Each number is 128 + 24 x the weight over the matrix's rms, rounded and kept within 0 to 255. Layers, rows and columns count from 0. Numbers have three digits each.

# k: layer 10 attention key, 128x128, rms 0.0565, rows 54-89, columns 64-127
# q: layer 10 attention query, 128x128, rms 0.0563, rows 55-90, columns 64-127
# v: layer 10 attention value, 128x128, rms 0.0557, rows 0-63, columns 64-127
# o: layer 10 attention output (transposed), 128x128, rms 0.0696, rows 0-63, columns 64-127
k54:113138147134139131092167145111133107105102130140111129121133110130112152150158157122132142133111121106130130087076182117120104114163137145144142135158160116105131106115126168128139140160158123
q55:130114127128144137112145153149147132144143131085138108131131157113120142193130111104111117115169099130118087129126155161173126119137133127147120126113101146140150094071144112174134134129100127
k55:141123126129119184116144191135135092109134158103158134127095151127111141185121105133108113146158149143066112120111158148180120122129130085115136104123101156129114111092136140119098120145102104
q56:113126177115134153131137123132116157121138113123140109131144143115102156105106126092155137134141146113094107130084134108143115099146104141157138126146106090136119112157137099098135127143092107
k56:130125138105135142150129123129135134149137087130132138127126119119101136132102122108136161122164151113081119128097120129139106114132075129151113105132129154139126110103117126102130111115073100
q57:119127104140135166151111114118119118160136139153142143152148126120167125136106135129102126153135124121120134128132139126131114072122177138161130135127162145128129143109130119147166083125153147
k57:116128110171140151113123131134087122132135148124147150128125103121156130124098140136104130135123103115099127154126118115118115121119173126154130106170168135166109123097129117117134111115147120
q58:157089124142130139122174102131083142159135143111111170145144100123096096110163119105143152114118112126126106150118161140113089097141139107119110140088129138180139126144117139090141116115132153
k58:122083142108127140127162142120107118153114148136129154165147098137112120118153154144107153126118141106117142125130145130128130098134144107139116126057109145168160111112111136120161136138120151
q59:152139147127142124152123163117172131121129162112137153148122133140154128158135139145144114121153145144126131107140102152157149165121115099114092117114123085155113145117134154134125136113136155
k59:131110136146125149152138139139151136130114118136145155123138158147158133150137134146155130110149134173114117091123123131166186130126111134126105125132122116141124127123155151126120132131117183
q60:142084094177110133115095122166161112133175125087132106161116159144111125089115134134144129146122115138133130141141159164116063150095104156125130123137111115114144133147130114134113129117144111
k60:131087122165117133129100130188132119132135132084135120175142159135131163068123138123136125132125141105126140131151135137141105157117113134142099111091132152110112125159129144103112146147143132
q61:117153166112130152120160147082130154086161123123115120142134137105110141166093110138111131122105123144127142113110099151114136144161121120101085109101125109119130095130167088128172145111158121
k61:080127179131112132138122136088093129090139122103162137160112134134107116156115135136104101158100123178155134129134152170100122120156108127107089143113156125140133098115142119127129155123160137
q62:085150140156119124144114138132148133098097099124128125129092176088114163129133162130126132136131123114112130090110153148128099130122132118154143090112143100109133109125123138149167147180136127
k62:100164140151131092146102118122163151117101111130141117122108157077147126098148168131136109106129128133103151116092150152160119131115131102165129165150149139104137102118119121124188135151148116
q63:113153110111144140160118070120126181120131104167121167122158126115120097139137107100153113172111126112108145154147134136152096135096157151123132150109157139130143151142091147122156142153119164
k63:137131111117148142135117137117120159097122088144115155119164136114128145095150105121125117122145097097121135130139106115132120145111137131142137161099168129137099149117120127126134092117127139
v0:136111150126090148112113148129173122184145139108131124108131132117114143145107102112127136124132107094139111137159105103131130144136120119122127117121143134146148138148092153116150103118152113
o0:151144104157120093116124074118069129102099143132124098144140122147156119104139123153134107143129134141100113102116163128132138115133133174159121130129125131126087148136156128122137154136155155
v1:111110122138137123103133161144106128123136149104114105137102129102132049139118144113131114102180150113123149107157153102107127149152135122140173140158121162131129125122101146086118131151142108
o1:147154116131149137137114099128136163144092105114141152121141099143102163126166115174113155117060116154085095132101116115135120107116108162111098155091120119128146114157142100148134109111101143
v2:092128125132162166150148118115166094166147100150103144148117154118127143096104130123104134137146154160108161108134137138155101115107118154124132090135156103118144092098147130136124167145150119
o2:170122175072128125120133130132109117095091178138169119140159122127135077146140135141145136154108109135142114106137121136084174121140108111142165133113131161148138161135109121104130110104099138
v3:127159144101131132118145129095122129141081132130145140103129138105138106138140114101125125122161106152178140124155136118107131142113125093116121122127095093106137108129127078117128124112138150
o3:147110125136134179135091171175135121110153106114099090114138155149122134095118136140109126141089123127096132126101132133145141103152093146108142128140138165123125131124136132133142140148143129
v4:144126122113157120120139174112134117142104102106160150156122102113138154042101110174110134145095120138136122090133119120140137139123153098138122084151148093143122139150100127105129135147140103
o4:102132128161112109125150132150126164108133133144104120075109172146120103169156114102176122095160153130094135153100109158103132143106104196139133130120104162106147128117115131115101144143100107
v5:120101124109143132149123154156118095138076124124119094135107112144119147131135117126109134123150104183150140116101142138134129123133100154130141089097130123107133123127113148140107108161131169
o5:114137156114098129128138109110128109149170130102157123123116150101104119128132155139168106145091135113115141094130093114089119146118142069138142142142144106137139148122136132103164136144124136
v6:133137103109130118141160159148133119129145072101137149137125136104125149143142149119097166131157133111114097121133169123146128079131126115124151124100099117130147177138100117115145117128117111
o6:099115119164128096092080085144125173142126145153089127136122122172130109104134118160156098108080120090131094152128094155119155133123159150123131116142158149120096097114161113103116109130112098
v7:136135127137118149159120136115161159130144101146119111105161112153109104115103131126102121138109106128136128128108125111086152126116136127135176144122125116149149115107147149123158137131127121
o7:118103097135132154084135103141098110132119141110128128161108109144145144133154141127166120124113110124114131114142120159159115116132139151107094175099129123056109140147125135152092121107144117
v8:131100136135117115168132121096115111125156119142123161138145144138136096142171152146151160098167144141156152129142108129172117115142117126109122127096133120141125127151154097099111138151140122
o8:147161157112156146071099113114130156151102147119137104126143141130096154122089097079111136115110130111140128120143148119087114089110124138139136111141111111111138101120122130141134100076114140
v9:136157117104105137119138102100147124110105108123122158140084140135124133151141119142125137116149147130171157123121116110148119128129115149117107172138137155133125131125151130125118102135141157
o9:130112144158128138135132172140104143133160141115126044110158107154116129099125131104149110147105107105134107140141170126109127142109153124156117106084137123128126102112100136110126136114143132
v10:136161124151129127113135121147153137124110132102116104125105103114162144088120138101098121135155134078140137139106137134125093110138134153151122109123134121147163159123121125141134130147158103
o10:120116124103124120147106157114127098135143101146139163138146128147098118173136117168113125107123129145137107094127102126137173142122127133129142104127100114116095129126134142102124113130104133
v11:123143144131105124143143115135123126152151176137156146101091107099147133127140138120142136133093158085116125123130122113110132125115127134127114125130111111107095125104147114117120109098104127
o11:133114122117136170122109103130152119101114121143092106111139179133119148102137137156094109137130134194139140151109121128135114140140117123104140143137122121148132132117118106189128138163136101
v12:101112156128098099105137107121145130145097114129119121126133118141138144132128123118152100113114129094112131154127105134171146097168123117174110120174103138143096113147174102127097163117138114
o12:124130112129139118141067148068133171125161126103106111114092108113131135093146113158111136110155118153131085164110136092111131151106131154113127168116117113113138135135107143106114114120115152
v13:107131130134140128103120136090108116120127115162109074142171143092135149157134107134153157137144124144107129130135148140120074140135130122158151150114127108130127099117150129123121174113111153
o13:142148122144141140157127115129143121137149165123149150121091109127139130092102134095111109128121142148194119130113112156147164087125145132071115101146132145111136163159087132136135104122139109
v14:107073135127143112108151150147141137154135122132146126127096134113117138154108142110138124134113124126129127177111124114134126088165128134116130144189145098107111134125140132125135154138143133
o14:174167142159136131138103097098142132100149122115128143118119109130117157099113117149112116107145133116097140099109099148154139169074129150141120132096102127132100129140109145095104113128090131
v15:156134131143116118110105162088121147102098146125113128151091133146129156126120155158098116147111112140172124116135110139141131153136119130110137102131161127095117164111119125122142112112192100
o15:081121156073143116154132080151164115144153117142129114126147143125086121135139131117163105082130143152105099128107118121146127115114126127124129120097114094179108103131152152133107113121059127
v16:154124125118135122167142182104086120129124111130114150119157128132142125114116138093156158110084113162085114117135110125109138129148139115111126137132157130113128133164114166109099135142129138
o16:124122087138147142107156113141133121133118132146150146137131114121121125152118113139101124131165160079144170141115157150118141109103125136141118130139112136158142173104122111130165133127106107
v17:146116129162140141149122125090124133114165130113112147082104102138119125163147114149121126116107150125105131130135185120146170113126121106152113125126150155160130117093129155142168121132138163
o17:116170128129116131084153115160109133131105106112139153159128142148148140080101132129112159138127092120135121132109099125135083134133090159133120121126135095101107132140123111118097138136113116
v18:105103144115174115143152145178132160133124164133114158096155121167093129126137142099126137145140163100088139105124156133173118126138131114162155129145128105131122125085129106126115082156143152
o18:172112113150096166107136079094161115131143116128167084149138125132145117164128128137105119104088113145142113155111079123090127168101136152110081143109117126112145136169132161153126120113150108
v19:092133149103131131112124138137168132128119138137135133139116103124134110128098121129134103116121173109110148154147147141127128133124156154101117126110095148122136135166156116132110132091162141
o19:127132116135156134145083114128101107127131140126125104116111139138129118148143181126109151159117121175146117149088143112149151107120115085138157144135145120129102132098140100128137148146146100
v20:127087117148141120100158103157128121137126112153158141130081119127148175147131130138132133159135093110144167131117122097101150106129124128097146125104118127089137158130106120103143117151101155
o20:121163101110110158163115140117111132118130124105120099151147145147092101111122130121129126133142111142117119122123123163141082168122109141158126137168141152201117123127160151181113146129161125
v21:136124150149132127156127160109125121135136130159137153145153103120104112129137151082134154157127123151156087121140157140157135095107113128147132125115151120122082152175110137127098144121103127
o21:134124118121140116119129131148119121131128115119112113141102121149135121135093100148102089121133128103095187152105093110113123141126182115097114107133108113117149120090131114109141113135130112
v22:139088127157134099100123125142091114118121138094138141105126160158097132110116118145105136091111136138129122131128136118136146173144162155149117123159141101169160147151185141131104102116123108
o22:082162162108133175146141086113164120135112113122124106107118101095132087124128122130130099136131120105143131135108136112117108111124103130109145149091116171083088120120076115112146141129149172
v23:116078128111138107133107125107089148136150130146155131141149128118112114139117109119122136172106131113151133100090127139117134136115108163128140135118112128150148122130122121139113145131163123
o23:134183125119106174145131132132169087113126138096136120104121135174153140115087125145144112109160121173145140149160155121148128102148137113119103131138160152114120173128157168083145096124093119
v24:149134120142113084150115186170136120144135124132129150113162114181145139151129132136149129160119130126131130118106115146128134155114141126145112143127129111129142149131079149113161108117125128
o24:130116116121140177107150104099108144123122151105124090159107129129111128099119116115129109089140148131118146119141120119102129120124160131125141117158119176109130130131157112158094154121120119
v25:146153107171129122138126114152116148127128097135113155119104102119125141112142156113112156142111116145113156147107130135107117127111135125124112136134158161150156157125156100126108139103123110
o25:078098100113136138151142141121151119148142161127157123146155148150124137126108083141151100095145095093119081150147135128181143132136111128130170143147117109087111104132136148121138113140134150
v26:102139125128106093188121109122136130149076139134132140117093108155125143123132127108072121153094126146133143083148116110132054136134122142135119148141122129110167133127138169137128111128138085
o26:136103123089138171068133142113101115098168133159149095141181155121090127141113148132151147101163152124122152152143167161101192123133133146098154140101150093133110121162145101128129144123125168
v27:124160137110132152127117124115120140110133158139148105089104123130118118140112126142104143136136176143128156164119098124123141155111114124132151144123098108131073101091124112136124135163127145
o27:125144125115117148142136122143121107147124107148083152144145137091131109130104136131145097145106074149107102122129144145122111100137135142104125113123132126106155138155138154120125093109132116
v28:132127160134122140126109117114134161100105105140156155120141145100158127119121113138143119100135138118149176148104160111131110116120122117098143132125116133086153125150129093110133144173137118
o28:139169115123163150118127161141155142149164192148096089132139115164125120155119150125116135163127139136113103122133125145144132128159119153142126078137149155151085144144139162112132103096112108
v29:123120141144100089152163134135097129144135127124125144149156168124115113150101158147118130126120132098144124134145127170167120103142113139140087121118083103107117139144118126119161170164103150
o29:142138094104157144100091137088149124127132117127144116078088123137112146102143074117124121111161136130142124085095093087112109140107143157145143137154113133139100109112148131129108099103140096
v30:098147125157116091101101129103153130138139155121140159133115135126119192150171165127181124118098134119153141145185133104152096128131151117129156115133122111149154119145139163124153143127121135
o30:156123129104139134133131128122111150149116090137114131110140140122104115094129093120092146130160122127134137128083148127112188128133103154143112125128125151171130116100140121108100121121130164
v31:120118127168158102127151172152156141132134115130135120131137100127146077083160129167121102122156152157124129133180109159135158125135111134137116143117148107126121124150131113121101097126125116
o31:113149137133117152124159118111107157134117134112124162126120173103110164147114140103124125127098091095107100108086143103141123108148122102114136153128132136133127145101132140144152133135149148
v32:111157122110117092153143108182154119117130105120093108078139119132123166131100151143146115170162145135148140111172123115143114120125073116138109108130156117122149124117103142128153120129119119
o32:114087103143106185115114116091108124144136123138127168194137116144139105118148142134127138096119122135113145133098144165080131130156161172101180092097101142119127119123161171118106132129157148
v33:153105107121120106148100115152132140096124103100112102132135122117139131123130123102146138141152122140148143129120164127101144120136122155138115098176110115113127126143157117150085135134124115
o33:107155135161114138117146126107130138121139129136121161138112138176138140133139103169104120113090154115133111168171138117151083129114138157085166161076144115125107126108152141124175149122157139
v34:129099114122135141143123121098117152131126135141162119175136110099123105114144109102122089117099163150122142127148102156138137101116099129120129161132117142129114154130122132110146109109095145
o34:130155167143111118102120178157119090136127144106106119118118129150131167134109117127162162126174088116124075120135167106128120103147152139149101114131117129114146092119128085105117138133134103
v35:164115149115149119146108124120152097145134166155115130126141148148113133159113115148116122109150143129122102162122118101135116142108100117097141146121134097131145104109151149143123155144131152
o35:105115099115098178092168129133135130114093131112163125136146136118143090111119144101128125156103104133143156101125175160121158128130145133166095137154108154129121121141115084110162103100141103
v36:092122144142151141145149140114111098119145135111107146138144140099087099119145165176124142092137120127141139083123126133124137134109126128135078126160105121109128126131105118122158151107106170
o36:169129118126133104105140121144139147145105104115185126117133144131170154131141112126121108161099139113118115139148113117126115140144130138134189134115163125141116119133119130126107126101136090
v37:140121153156096103138154130105133143132117127113132123114100117131131120078125114131128133130129152146128144154118153161161138138128144132092132150126132121142133122152120081118129158150129121
o37:146129073120119135097118101133138113115135118151120146129147147122119152160129126097174119124139117106103125119134095083129108103125125144156148113121122140113123121089129154131142116120128137
v38:134125121114158125132113124137129146114140140141140136147104169159156136138133132141141098139109111112117143097120167121123145093153149129124108142096122119142117138136145124141145129109114124
o38:108109161130085106129116136083138111144125121127127130081128078109128142111153163143116155112157155122159106130125111135129095146132129122120147112141113117150122133119123114134139137127129096
v39:124133136127130122143150161153085139120123132151133137118103150159149121112138126118138116121123139136103144138115123128110107110121125165123106142132111132118137126111129108119164105160093137
o39:135155112114139124145104112107168164144120136130127116125182135099076121146131138172118150134160131106163115137138132123112134142104121066120137158142124121101138137183134132133093146131170107
v40:132141120128099112144123155106153110153115123122136165090175125137118137122116133139111127121119130140145110103136142123183127146105111092147134133129114151157126136145137141122141114122102132
o40:143105159146181145129118135146097126086123110133116089117110159118132104145116093094114090123125107093082132139119124137105142084187137155107122117117098126119115118100108139113120139157131119
v41:107119125140168132122139127147111148146111153124121167127116157082119135108155109119153176153150113143130128137089167112125113167126148112153111120124111127154083124137112139138128134108139160
o41:160120126112067113125160129094181118131149122152167106130134135164097155131110139110131121102113109084124134107127123148126127111119108149118152122127133114096163093144144087111097129142149134
v42:137132116119154122109110124124143120107115095140118104119168083152118130086169132108130106135127119132119131176134132123110154121079112197160122164134150163117122132127098141127132110133126125
o42:109148133141110167163147137152095138133129147134138142145146135133124162140072124135143135115167139113110119090119118131134123141151157082106129100101130128129162162145148137143130129136136130
v43:123162152138150161124136148122126160118133145124127084124104096167114133111112171077119173134131181138117133128123111099107129119126125131114127133113123119167126151145100148143078119110134123
o43:141114166131128106151121150148149106124101120140132153155185129114129122142134092159140104155141083129129123126115147154121149133111110111126127132147152152070125110120150091073133128108122130
v44:122103127119088131093104110127125137110108139128107148141143147111127099135098128126087092146134132144101128140120134113119159125089138145167147124116145100166117133124153114149135125134122102
o44:152144100135163119128159148133102070147148110118106143118129108130100139109120115161148146132154155128160124127112103151155107133171114127083122126160104137100124091118125146143132136145095124
v45:109096123150172095068120152141093121143136093139134130135132129124110133095118134142111112101108143123104138121117168156093142137123107122129105120126130142131136150133131121132152126151117140
o45:141146140130089168166146106150159136114129153117140120122116120149136114162111090142160136118146121102126127149124112101147127126125137117127143119118143133120117123152138114126086099133116137
v46:118100125102149116113145146133113150173097116142118148127118120151132127160146118109091108128106101120121125099114148111138145109118140146140098145144127107143157118124094148133125130118145109
o46:148124128153101129133119139133150105083144128119153102119110137089139102115119114166152136118142146119127141174113082116135125161138110114118135124127131143129107151122137089133126095178105143
v47:109125124114122113114146111112119127083124154146112147144095156122144136124142122127122136132145123158102109105119114088139093131128125124163139128142152099129122106186130124141133120141135122
o47:127144131112122140168147135146131127163160108101125146138156103100107118116137150175148124109097130135138142168150170148095171134157113127096137116117122140118136123066134135138134127112137144
v48:142091115120132139133119131146141119150109143102111102137124133111113134108155161127115123150114177123148089144118158130114118117142125115145132094116114100140129133150138120089139129141102112
o48:095147149129110134122095132143125151108169114136142168101114097154146129146121078142154138119123082124117147124118096131160147116093140142122119116148121147120131133096091122140141112110144122
v49:103121147133097134144109129123141125123101144117115113138146133128129134112101094167159133131117154131127111122133146119140142122131147127162160128135142092140160135110137171109098128130148111
o49:145126105086157166100166122128129144123174130120118161106132149110114139114153134108102093131126149151120132136106100146135130120129113139104105140145130135112061144132119131128137132132107124
v50:136130120131135147126119124134173131116126150149111090135147128132167139105118132148133117119116106127132115154165112148156090125156142116130109118165103125137125129099142137107106143155130154
o50:133126139136155100122107176126105121100158117120134151133123131108106146176140114088112125129129184126142128133076146129119134141130113151155158130071120130130105135154121125166143140104160105
v51:121112133108146116136135142083147138106116118121106094131124116088122154159113128098144116123126137144113151089150138132099153138155134111114139111095141149090152106152139104128156141117106138
o51:152131116142123138126132116190120133156110117136166140121179122146138104082148130141098150126148110110122110161128120126127094140099142130120131163136109109155150168132124132145109155143127138
v52:100142142086167131153119120115121135094153117146130127139122112145117122103147095137123147179126134120126159110112137099157176148155121168116138106110111113150164114151152102123152163117140157
o52:153128159172098146114127145154150128149109115084130131094136144098137106144092135156124133107152125124099095135135159147121125083128132081133123130116134131107113175111087184139090131114116137
v53:133118150117107108105125133127118137135134102114147113087140145083122136170116121172167135151087112092133124126169148126120127110157121134126120128114145117139119112152141156155135130130155109
o53:128115095114128114119139133151131152165104136130093099143138097180139121101148146089114115089146125154140162129081106123135144135136132118119131113133129101128142177118104145108127118124133135
v54:165112136161128139134135110109104150131118137140137107153132083126129160142124145144119112142126052142157105114114095124163131159129100119140129119116095129145100116131117130115109139157146089
o54:127167126128135117169103181120151091109125102134112151122130149128103127152101107108130134118121209131112165156117147091119132114131164143119102130177121151098136108132098135106140126105114142
v55:109122151133117135107156128129154139076120111129172116148126157113132139147117112150108112136130087085094148137130122123121109114129137139093148106129136143148095129140105114119098104153090107
o55:127140120135136100166125126134116115183136120141094159095130111136143117120125156131149121130123152166150101131121136164143151187128118129165134126137108121124175109124154160139152106115151131
v56:134135136128158153147155116147126165103087151083141140105165156133149177164122109140142152109125157117137117134120125146078134134090115100127110130119116136142105107112118155148146140122164130
o56:098140148122102106136138143119142114155148121183152133148117114092114069115163159117105133159138113175089147120142112136158128131172130149096141171151149130084133103134158093121143089147109135
v57:110080125138075129114121149118146149133117127156140160141166130123124161114141138121131132129109164138099128100122149149141097122110155145080147138151166131136147154127126132134133111129149141
o57:142150146109192107103124094124120098133129127126133103095108150109140104146119098127139115121158129149160164160140093109091155165135100110169134116099095150141108109153102133125145137168145128
v58:155110170117122079116090104119132142104132136147125150164116145181141132130120155085125096139116134131128139136125145131120138120150083144201151145136120101107127172126121114124117139106120141
o58:118126120116165145110142157108144127119161135099121123109127108103093125149121128168115150106135100148152100163126149118124125136085165140064120148141139153139132093130203133112124132142099103
v59:091165078127142146152159114129125137109160119122126145100094130156176112117119120107122151147130126105132131172141130126113141110120126103141126138107140138108134123128126138124125141137101130
o59:185082131136104124102116148156164105173076125154115140164149147100086134157138156135127128107124109130109119093121089134145098134094142140128162127140122125120120114103116115170144120121147135
v60:100146138073092121132116111125129118126100144122098108137155119134126136114158126140097139118140097135102136130089132090126132125135123146132144137152166149168174122139123134076115147138108103
o60:139100107134183127143145133135128105110174108127173134102117101108124133148107152161172114152096148121128123142143161156123125110110127142132143113131105134092097132133155131187132106132152177
v61:114128142135133163109112144130123113136158100115107131125118097108136140158127133144134115128175126158107129127132094107106121129133119125114153115101167106108142179111124108135106126153137136
o61:149086117110147126148128102145142165115098160122158139148116160115121108105128137148098145125086120092143123124145162170105142094095112081137108134146094135162124114121133161125118127110112136
v62:122138134117130134107148110135128102135126112140116131094175140134144117091118128157112130100130121110093121108108121142091097132151162120147116104111105131142097096131151132121108151127132120
o62:098126114145135132176101113123118162113154144138087129142077115135106145139142119123149124156137127131130100143137157150157146138146117139110155167129149134126145173127100120147132128114106177
v63:143135126137119132121107161142156171120131122158135125103148167110133146114090115098115129133102140119116147156117153112128141160181153140131094102146109114146140114147071122121083133099151124
o63:130116145108121139163119112113095105155128096107156071117089098142143158137148129139174154107147110104147118123117117165134136121071131130144137138131114195095115174130143145140156149163099124
q64:155152107136148135127068100076106120143110119163143149111165074136151106114136136127097180162085124118139112180121115122091105117155091110152134116109123109148137138108134145145125100157197101
k64:146101107149167116077108152100112130174111143107149153108128121147114054092159150161093129200090147119170159148121129118105111155179155130117132111138140080166161090104123142150141119157146126
q65:163140115096122111139061137169111165122097035102145107147126130092082078135098143117112122159157107141166133165155130124127159076151140133131134097109141145121101105190165103164102115135119142
k65:141120132112142101138088147163103119137114096153173084138142094121126142108154123164136167131153104168167141126112135145130120153157132135185079116139133105111150116134150100170102073118146148
q66:154113139116145068120138083127154162159170156095141069161138134155144128149145144121131122118143161128131097139136116124122123191109128100121095156104121111160149170134167059091084199158161133
k66:156128083140119123139147173156135151112156154101136112122157108138122145106106131119130127186133131127143107148158114111085106142081123077116130182111102082202110142129146105103065198155179112
q67:136160097112157118104091130132159120162107131126127102101120171171155157182113166168112122106177078137124105100106107134161076156121143157124137092154122110127112144145138132124119092057104116
k67:137143105174148175119095128084168085144129113113100094145127121183126112144165134139096124125180070138118113153109121117168131142121149107109090077137136144105144164172162141119117124100088101
q68:093137123132152144158117101102086168113086124126125088116101104130202117103109139163106134138107172160139140118157116118161180140109150119116123147156103105156128152090096163091098075109112118
k68:089082099105132134158155053082100133105068162145123136094137095143182105067101150169117136130141141195151090119125100153148110113140129134122129136100090139132104212107126115113119115092138129
q69:135115106105106125113151119129133136098098152154118099107112158126122124135165135133121090084121166131191129110173129151097141126087111127113141134138097103114136161147078124167116135099155110
k69:125119094132138173101156088135131128101106175175151124125132095127087072087140140138090101106134157149131144149154120128107110087086099163146129085155112143116137144163099149129132136086178156
q70:142098113081077120124139131168160070139144104179128147134113121142124131118094137152090145081138152119121186148118132145124143148153098118171191141097164160120143131149145114112130097203163097
k70:187127120079123154136123142120134090127179098173167126127143137160125135098130143145126146100122150147114159126124152134109117151160127051118168135145138136104107107086167123149135094136179130
q71:123111110163081119100147125092127044078159100103128154135112132155122097156152128147162104145083156115090121075109089143152167126155152139107109125107105122046116091096137141109104129112113142
k71:123110184104120163157160145093169085107142109125113143144095079165144092167137099095104093177073176098125138155117084136129110108114175180101103122120099135087116063110120122144110117095150142
q72:162146120112128116120134077112167184144139132117103171147144152163103105118088127160103071137130154100122135132133152105119130130153169114138149130047111080111066159109132156132133109123095108
k72:153135124110105153164131100117144109115137148092133159134160074127089167140084106151118103125131147163177137139120133117130164138156138104129127163097095077147095147128121183178100115102127157
q73:094145083181140132123138140136135154122169146166138124122139105145166147100135093138105123164179105148155144164145068125117103170140166146088136101110126204126075124114092124113191150163085133
k73:080110111121151126168158161140098155127135140129146123111140086134140146113108088080088135123124155147128152185110111118150121175103114168119146113140120174137090162141134167133161162172066175
q74:159113138089123132114151115118128135079119122124135152154069139145110141113082132155087134156149173130149178117098138137156063061133140126097124149061128097092111134098135155146160114119136161
k74:189111150106155160109081086127104122115170094161121140158133163107073169134122131141142105138057125160127144163057104141156062076148113107109159120095123094162145160118148133103199136126099172
q75:118123170155096123161087162132148134159139211174129154163121142163094145094092132135152138109145125155102144145136180163118159100146139139152107105144123146087109144142109136155136120141110086
k75:077140155121131164169111129161149139181137174160145150144094104081098134120091126148113110098146115164143151109116143155126127124130163082140143137176129124096103129137106165106131112109138122
q76:131155131193147126093083118119123130131121145161146163133089141107152115174174114158097114115170168128076124139094141179090106133096121128123142171130134106124114131107129080097103128122125140
k76:169157116172113108118073120163132138092098159170156166097113116119144124162142159118100135151149130159097114104095116130151107116112138143158099149129132150094149120157125097109100107136156101
q77:123124101145142066168145184077156147143155121108146123122120137114067113091141151107150163165129130132126129116117076127052139155127124101173164097150182134138178103141147111108136066126147102
k77:131129122126168119191105155093121163113114112094152157140136126081083125137124152139159138173132137118158097151121116118132138138116108130130139189132190189158129147111140091120145108173135147
q78:082144164159132086117115169099120114145120110158116094101094129151100127107113080111122164125158121163175141129110106137103181114152123158162098135121068119132142122110156141127118130171103148
k78:134111186148095126125144131092113152110109117123101122096127158138126119101132115099090204142144154132200135085074121133106129146105145112151122122115126172111130133105182131186109106142134115
q79:158155147089142146141134173137155160109157154110186163149112102136081120125154168148073138163149160099124082123099123142137131148102156140142148095121160146135098147070141122063073141122146164
k79:194127079122128128130125120159183179171134165118213175158114104161100149114111153118151128177143162152134088112100141130109128132129159171107107155116155170126055121134166123104119159132126154
q80:123144148156131135092145114162177131111121134120118125188110155097148099151069141114126187187080077155158087072128106125104106151104122169152123166103144110159138086145164097115171134123151116
k80:115151105135115151114166149167206115146120135126120155168152144160133086113147126153154168131069076142179145115164107132093123131073128146147085164084127149136134100118185072071159083153154128
q81:165125119110122125067125105105156159121125133160163110110137116081137111127153138162154181117170143092150153110134100134154130111119089142137106109162108109139157101119135160117160129150100055
k81:168125110104150087154150157145141151093089122134112127111113094068161091114156128147162197106143152126125092180100125076149137115160082166138165128158148111111120139076151119113145150095131047
q82:119148129118106112138102163188117128156093151160090105091128142141119119131107124167132100142098128094153168161109110118115157137118102107106173124147125161139125117141118157133101135109151186
k82:137125078180097095117135190139132138116125171183112160127110165120100138135123132122142108122128150125135166107135107118143171154138105141133181127154157146110081155140123136123107127143172144
q83:152112109110139081128116119109142147137134164122099130112115108073161101098154156127112113146128120104156134109144154159148094133135133106122098145116148151152138142131104151113090107126142175
k83:152108138157105112153125113133118124132140126139112135125101109101164086100121184117150170155058137130135145093136146149157118109138134136147160157151163095129164171167132138104131122133127168
q84:103102142153147108107119161145165142140114154068162132127177122183159146153135120134077168119110130132109156130167163182156123143138152137115116108135080156124146191098191158122119074141164166
k84:142152139131063143113113145151153117165082116079171107139128105133150138127130091128100181134129106168128167099142159167153137158136082154112139136114082142103140160085118145101120110168134110
q85:140163118159158116162127086181131125152167094112137111117112139109116136094105155155111131096127152157105154148131155163127139138066120124138133120097095147106108112169106151102148172166131084
k85:147102136153104118101111101119101131115148169111145093111076139129122202126117150152075156127120164189167126178107102129128152101106095122139142120103108108108121135181124130161149134111138098
q86:140146149127123071135143149152154183125128121079132124165143105136166130091156076098166121097102106129103189166157134157159091135125114181108145080116159138092147135093156112116103126096131172
k86:151147116156126043163132150171134153179188149124139127173196128159172103121122094181138130134098126147077097137139114126182098168124087147043148142099163137127171114115130119126128103079124149
q87:118126098137166164096126103102118093102122142118166130130176127129107078139165106111162092153137120135131155098123144154115125143131151134123145113100094109145169151121140136129162154143110129
k87:127133139125125140159145122156139126112130098139153147169187156142142092148123116117123078160122167135146126139141133159097131134152101160156132118137097130124149167125094139135163121159104095
q88:141150086121088182126129145125102113120116111156145126213134126174170093130126163129144114132130131089160118156107134202159085110126142114157103074148111119137198125151140149143130114133067144
k88:121090087111152171125127154144114146114104149113149123162146125142154100139128153125140128130133094071142184138110168166159108186136111124123101124171119125095150108131177182152138118133083104
q89:105097208127076071111109113143107047128165117121143110130141100116127085097102146145123099163130082189137125141167150128120140132169108124140113109134148169127087098097152169117149170075148097
k89:140160203121099085166113120134106087133172077113153142127117109123165124115084170139110134083113118172173121131177146083129109151151172137146160148124111146104098122161148112117143114116130118
q90:136121108126093097106185086135163140166094118146123073140154109156132109145161146109136146140126141154109129102096150095168152175145131126138161117129122131112124120109102152108153130125155127